python train.py --head_dim=64 --hidden_act="swiglu" --rope_fraction=0.5 --tie_word_embeddings=false --init_std_qkv=0.0127 --init_std_up=0.0127 --init_std_down=0.0 --init_mimetic=0.5 --optimizer="soap_variant" --learning_rate=0.00214 --final_lr_fraction=0.0 --max_steps=7989
Each number is 500 + 25 x the weight over its row's rms, rounded and kept within 0 to 999. Layers, rows and columns count from 0. Numbers have three digits each. The size before them is the row's rms in percent of the matrix's.

# o: layer 3 attention output (transposed), 768x768, rms 0.0742, rows 229-255, columns 320-351
# v: layer 3 attention value, 768x768, rms 0.104, rows 230-255, columns 320-351
# q: layer 3 attention query, 768x768, rms 0.0882, rows 256-313, columns 320-351
# k: layer 3 attention key, 768x768, rms 0.0879, rows 256-312, columns 320-351
o229 093:490493524510489506499513518534513523512482507478456505523432501500526488512517489476490470508475
v230 078:497485527513464483487446426520507520461510544475480472507471489483486449518435539518521462474530
o230 097:506555521482538535524512533518514556533488443527489512491511460478500564518541485455486508492501
v231 077:493520523511524501482526502529503451512529494492507446516514468523515473549457517502463501514496
o231 097:502525546534451480532504508481516545521484496532480488480524529466520511491490483460512478513506
v232 074:507497505530491530481514521499522465522542452494524486511497511468497496560486475508496541479476
o232 088:531547489464501448498486489478481529470475508512471529478477506522480472474489470459470509489495
v233 072:495509493511478498520476494496468534537477537535523479458530435485525491485498521475527510505461
o233 088:505483483494521507488506495517466496472460481534455489503510509470529518533456512515531544511507
v234 076:461487501470506484509510523489498498524536505533506460480476474481483488518493491493458519545499
o234 094:492524445477492525530468482491488541532524479517543498515500500502503502431468501482514487478467
v235 075:497490483528532530544450543457464485508534454495546466488490510512493498512515497474466490469499
o235 090:507479506499514519481504478476524511523481473500516511512509533516524473491489533547553461492493
v236 071:500507495490435480435500507570466504477539493506510480495476493488519510448495492481513497475528
o236 092:512546497514534497533469508475473470529492490513457487495507493494494521529475483507476468513520
v237 076:511570506478559555507502557499525526563514476494474475479540479528512482483505509500530494481499
o237 093:510488501485505487514466475488501474453507503463541531523497507485462479467462480516521467491492
v238 082:493544490512479527535493498465489454466483510451483545508457528494506466470532461506472462491523
o238 096:545510522518514472524489499506485460478506492491524507481512492506518512489466504507528560513506
v239 074:524482491486514486467482531512499489528514521484504475454511488550457508527510510534482508480484
o239 094:482477492491444498502507499493522505543469475500527532544507520483512504474492474506535508522473
v240 076:489489479534485487475525541476489492515483507498483471483483514487575479518498482506465511473487
o240 089:553507496496518544513510475504506506469505475446486526494485492505492538475474507493536478527512
v241 074:446498494481483510495491501478492506511522490524459466495522544489485515454536503530469467485494
o241 091:496517453521488482512471485537529465485454503503511486482512512527497505534499496527527468552469
v242 080:545549457518491520466464535519455486491463534472498486512467473482497482457518473510519493482517
o242 095:504485484496446498520537492519488475497463477552491538501502516501475450521502509505503458514514
v243 083:503490480499538513498526495494521532490420478530509524497520477527471523469514498495468468519514
o243 098:499500480473464505495476532496479502520526501471495467487502524487548474501502458524494481482479
v244 073:481532481518457474474534530564484496452494443493487481518517501491486510454506492512511467489508
o244 092:481484514534518526524501505536523444504507501511515500486507492445487444482446501538443515473554
v245 071:514488521522477522485525498519542489541480501525472502498472548476515508454503485476482475478461
o245 088:472545507511540516473530529455507476488529508433440498490531434457496474504484524494522508533510
v246 073:493494487518477471494510514515484512460523452492495488505474477515526492477524539514451499539515
o246 092:492524483486470516484475482501508512522503520523527532494498510501455510511484520550472487457548
v247 075:515497477548464485515485521520486508569481564535503516499454480522525458477473508488524480517498
o247 091:479541497480510505475493512521516508458494452525529487523515502480500519518478487511481462487524
v248 079:527519497537485513528517512484489534470480504458474503492497529447517485534525474457515471497486
o248 099:468466482499484536455489452506510504529467512524488507511496507469507512547484505535447492479483
v249 071:498523508503518510489497441467499512484468509470508476497510520479465506508512503468504528536502
o249 090:502500486443458545496483537491529487521527487521472538494483537513472467516501462503466474486498
v250 077:483493491462478489528499538468534501486463507465499506504518466489527498468503508511515474534479
o250 096:483517481556550516502470511521520506502506519475452487480498558498495533498497502485487516503469
v251 076:521481533473510516472486502484497468479524500494443497449520500517489459570511527508493472517541
o251 097:475536509527451506504538496505491520528483507493512490526483475504546496469514505481469466506489
v252 073:470494473496483503475498498465486534532522493519498512481518483483509455481566518479508467506534
o252 093:498494476472484537470504505501546454471446481512450488500515537552499525532449480549487494537493
v253 075:498507525480502536515506507511483498513472527481480451518497518512461508543521535506488550460482
o253 094:530529512500510461534517500505515558521468490497499483495487470483505488503498457472499489481494
v254 073:489519493504466514512524544492459498487514540467491470491495501487462503518470492482528494521515
o254 091:506482530490522483492524493536522490531523498532456501520507532515563448502535532485454515512522
v255 075:508529515549499498468544498478515491467533510488483519517495490499484496541472497528481490499520
o255 095:488492542472514518469454494472511499518538474525487491492516500515505493488541524479483485488499
q256 094:447496516479498519520534459511520498505516554480471498484488511452503511533465557526491546523513
k256 082:483557480493521446475488548484498533531527521476487506483494513506470475494530456461521509503476
q257 088:465554478509517512521531517479498505472478535492549469467490508517464480513516538485492510530503
k257 081:474505507523493477514497503520494455521518549493510512504536467453493486480531497491559503529478
q258 097:503542521467499456493519510524501518505547494465483513511511463499465461549484482555492531482546
k258 087:497514515527469497517540531520478478479504504520507506504507475476548499468528503466556525479508
q259 090:487507537502479538487506541443495518473469510490548525559519468525471483471497528478467479504505
k259 084:522510491503452460493482467562492512506491538472531500484464505499559497483497563501548458470495
q260 096:498510467472483507539483510484496459501519486443534473516491501497526507450520491500511514464517
k260 086:478490539474507503490531482521486496555487524537477536475468490489499510482513485470505501541493
q261 090:494541492544544490474485525505487466503496530478509471479509461493488504513515561531439516507473
k261 084:543545481510484549493475506513539481494460507516499492492503520498451489476508521507508488473471
q262 089:498455523538520494491489496490477494482498552473548512506532524507526512484484506465480526445473
k262 085:478472507486486474495484496512504544527491448528544500550517520505479522522481527464507500475498
q263 084:549498474507500496502498482487513492492526478539455548529507466495546529481473477447536483466484
k263 083:521532543461544463534480498512477517486503480492514482485489472517529500510531507494480558531497
q264 087:545514519529508481483502541473523525512495473517492553501474453519505512477463461452477487530476
k264 088:484533490483489522474529515494498497527498512488494531505537512506526459554493538529498504519524
q265 091:482531529498462477504550512495506492540531464526461514469520496482465485518497488518544514531513
k265 085:496493507555512502497545468461466466465492524477521480460512524495505507473505507549490515463525
q266 092:517465487518540527505465448497468451518503495469517490510556501491476465555483508468492569508470
k266 096:508485491441524454554550531562511527518472512550483520494525480495496503479452529502507514515484
q267 093:468499543470518507462523501524484478512541542484489512504497535482503517520483508517523521494507
k267 090:497465488492523472460490502508513488446489497472585497456528443497481511501504484467468462528401
q268 091:492517463465468491472531536484496484500480512467488474558494523483469482501515529544489527435491
k268 096:491506514472481443537508522520486538536509513477482508509498471525481531509477500503490497517531
q269 094:479515490491507489505478517483525512468522498519484467488505482470532486520507513491466510502500
k269 093:541512487481511530531517491481518510497546499509485500487463549523520478513475501489529537488495
q270 096:555512513531497469529523550485498505503525489489523544515489498458525507462458511509492506498459
k270 089:504494478537533528499527499465522530511499475525469517491498487530532495513517471534487506510537
q271 092:462503522486528506460503533466500531497478501530416507527517480510460542503511451494453542531533
k271 091:532475536511512496501532507519500554478463509513489471527471502486492516469475480464543500506512
q272 093:502544538512495486513512536527479515524538476507530486531487490501500509523545481500484509533506
k272 098:489489491500543535482474510516534497516473478529478513466488502504514467509467535463498490490502
q273 094:503517538507507494556497504520451540545481518488520533515452504524538515493489464465487513475472
k273 093:522505475481541525502520516524521484486465495517508474465482500492492535472485498518475479479467
q274 092:490491484521495458506489515500451510477525503463505505511492455516482493523516498518469488495541
k274 100:462494487477500508568501463498498486509472532526463506508504492501488493507522471482501510545507
q275 097:490482499530462497487456473479441459470480525489502472464512530500496492469502479508487509521497
k275 102:478469534521502492498505502521520490506533479433528444504515516496485506534481462530488510495480
q276 097:515497530526499526485504483502475476502488479525499439508523493541509512518497527497492505489524
k276 097:529516451500507501503539513545491490444482518498500502519444495451530515499470558513447521501468
q277 097:547473528522524518499486459460460487519500499500475499487520479514509487517515487495500544500470
k277 101:509507488504490486542522506483503517492515531501507453510473446493478507554482505515499496502500
q278 097:506486501504486500476530489499496493475471474475511482512519503503485526547502476476482506491474
k278 103:499549466534502478494489489508479544499528525487533519535481528499539507525465472542516513478484
q279 094:511522491507546524517512515523471506489520523462546526523495557502494441490480516521504508509490
k279 093:479513505505471477521502509497502514506485512562480473490514484527506505488472490486491515469529
q280 093:522467502449487483482542527476513510517492490509511538503494515472512502449451486523452531499523
k280 098:528482466476501470480472498509481481503505527473503486502520489489512509463505471526496499517492
q281 091:496516485525538512515505478483499476494545482523526484497499512465474492450476505525498525476413
k281 101:488521534480497469476478506462536506491519467477476534519509490488462488481526483487524491519456
q282 095:528477481507481546560496491487431492506508501522483497517479463493420490458499471524551492496510
k282 103:474466505539516526463515510508509492492510506497502497466556526452502509513535519499486482493499
q283 091:532536488509495520489508497550512515494456496497457476509549517476478451557492508515495532473517
k283 098:500462490510512508492479501483487525535483478489536500469458487463485478502508480524528514497504
q284 094:476511505506520512494495532524536554478463547509530499506476497490479482521502486498490451479479
k284 102:483471477506526514491544475492493508485447486500525503489478472440503490520539493487508557501502
q285 094:535530520508486520527448500535471467487496470535524503516533506513516513526479523527497544521506
k285 097:555511502524496520514507522506470481506513542521496482486484474441491489491505545518552489497496
q286 096:505498545508514473501489486480451495510525487494475498510531476514502511515498509463468489496474
k286 099:509500516494498544482507523503522473482452509506535464468467522503534546506541487510478484499493
q287 092:445496505502488492496517500497518524503481476530469514493490499529524494449480468474533513466469
k287 099:509495519496500493553529511517486526516528526465476481517502456488474466469490486498506507530473
q288 094:503518469492538447515477512492515489484532500527500477508517527457559515526482567512486473473537
k288 096:507455511483487495472492522480520545458516475523489495497533459490495483511508502538481490524479
q289 094:523546485491500522536480510536478521515530484508481497512459477488500494506504501478534437522490
k289 098:544510503489518526504543491528489498502536479484493496478544482537512519458493487505534495531481
q290 096:485543527476510500499502501485447483466511516495492511534528482516476482505498513478516523462459
k290 100:549493513487485534558518516491536506508507508474510505496523568483517480495511475502467509514448
q291 090:518501507479504488522482526475504497485504455490483512457473481524489511490514480500518547524486
k291 096:473513496442491499522516487523455491480527495492512516499484447537497477514478519496495466474490
q292 095:542512491551542516525524488532469527508532484463494481500483500442461482537519514492521460541532
k292 096:514528470510505513526502532512466481498507468517546475514513509479483500478515529487516494485499
q293 094:535540478466505499495499524518462514519474505518483521517503501478481507501477522498527512504484
k293 102:516485528495480512501492487492471490489496482502512508498447481464481461482520508505498508526523
q294 099:486503506491551474503498505478474507477493496519502491517523485479524524516510541501508527509529
k294 098:515495528490470512539509463468495501527510563502495485510478495507493475526543519488535536510514
q295 095:484486512457556460497481481462484517549524541489530541524524489547432454510522522454453440521496
k295 098:507498491485533506507511514543461541511513543494516448485509416518537493514501502505475511513512
q296 091:513474525520518521475465491557478538504480552500473478481500541487533488522502508488483523499496
k296 096:517498465500487521539496465569492486487502505476488468503494485497523534540491530494453530463507
q297 095:468469466502514502472467512559499505554491534513487526504527499491504479532493511507517511515500
k297 103:556532480501491516496514545556465497488502510509511436505485507468515533512519508561485541446495
q298 096:514534531525490478503490477500493505481510503506519493528484516486487511516521502491488482485545
k298 105:501518461470517499472519528483508477513468468502488509466468512457517495496523477503452523535499
q299 095:475473455498529447481542502503499539484475501511474519503538461473514504503502532509514495477527
k299 100:538480499517498547513513466509460506528488503472509487498516481528487498482506487480537537545507
q300 095:467458486499504516484510510516499478485509464517505489558491547514485482490462486456512498481480
k300 102:544492498534510484500495498499507519524499515472504497486494455529480514503500494510508509521466
q301 093:511435439536519471446538484536514501573525462530445504512489520523523501473459499530513447514537
k301 099:492516488474452512465526523548479529458542534464468514475555481497521526518493527528482537495485
q302 096:515478496484518490524497537510511503527520504547499485487465522487512452506527522484487507482558
k302 103:488492517516535497499555493521512499491490544484494526477510531496448504499455506496477462506521
q303 098:522480478442520518492511498519495509467510473535551522494489482502491462508502492495534508492564
k303 101:480474525449504481560494480479450532518506470496494491497513480514517554511523488414511521480515
q304 092:476519490500508483524487529492468502478527522490519502532513490501510468528465476510511512530540
k304 100:447491530514485504449443520517528508539514510531489503519536498510486511529474523487532477482501
q305 097:519501503510433525454491492498471532492514516472494511476511568463504492520465495460503502511484
k305 101:492505535521495522497508539508515515512483470483455491503490488493492481532516500549478461494465
q306 092:526520491492475531492488501493490532488526432497524533434510509430536483458486501474493504505483
k306 096:516468554510479499470523481498503480502496453495505523478558497535523531544514477519538472502461
q307 093:521491525508524480468534520526504509467524533476517477537489466479502491522496487518475493474524
k307 099:486490498471497504485465492517539517501458507519504547526536461493483511491467477477514506572490
q308 095:496490494489526494484502476491484501492533481512487546495532544495515510544535495486471493460506
k308 101:473539512515428541495532506465486545468487476482491484518510508500447505512489529538458497502508
q309 095:482481526525411527511523452510496512496471481515523466432524528503493488508496477495487529522493
k309 097:495482480490521468506524494501567469467539504469478499488531464511473495490506510525467541487491
q310 090:482527506498472475511523502502497534466520519483504511496509497510496440485519539497517499515525
k310 100:538479539560495524447507503487477487536495502507538488526462461509490496477487439497475530487489
q311 095:476474507484512449507496459487522482525480545508480478506507474483486487504497510477546536469451
k311 100:487466488533486486519530511495475524470485469528508496477471536528491482508518508491474499480476
q312 094:500561497510501494505484499527508477516569510462489449517519520521508427530487526472504481488471
k312 100:496503480483462520450509441499502482511484500483480551508503472535474500544494511522518447490513
q313 100:526514522487484505520512525521498482474451471535509485510534499465547526544498466504490476530506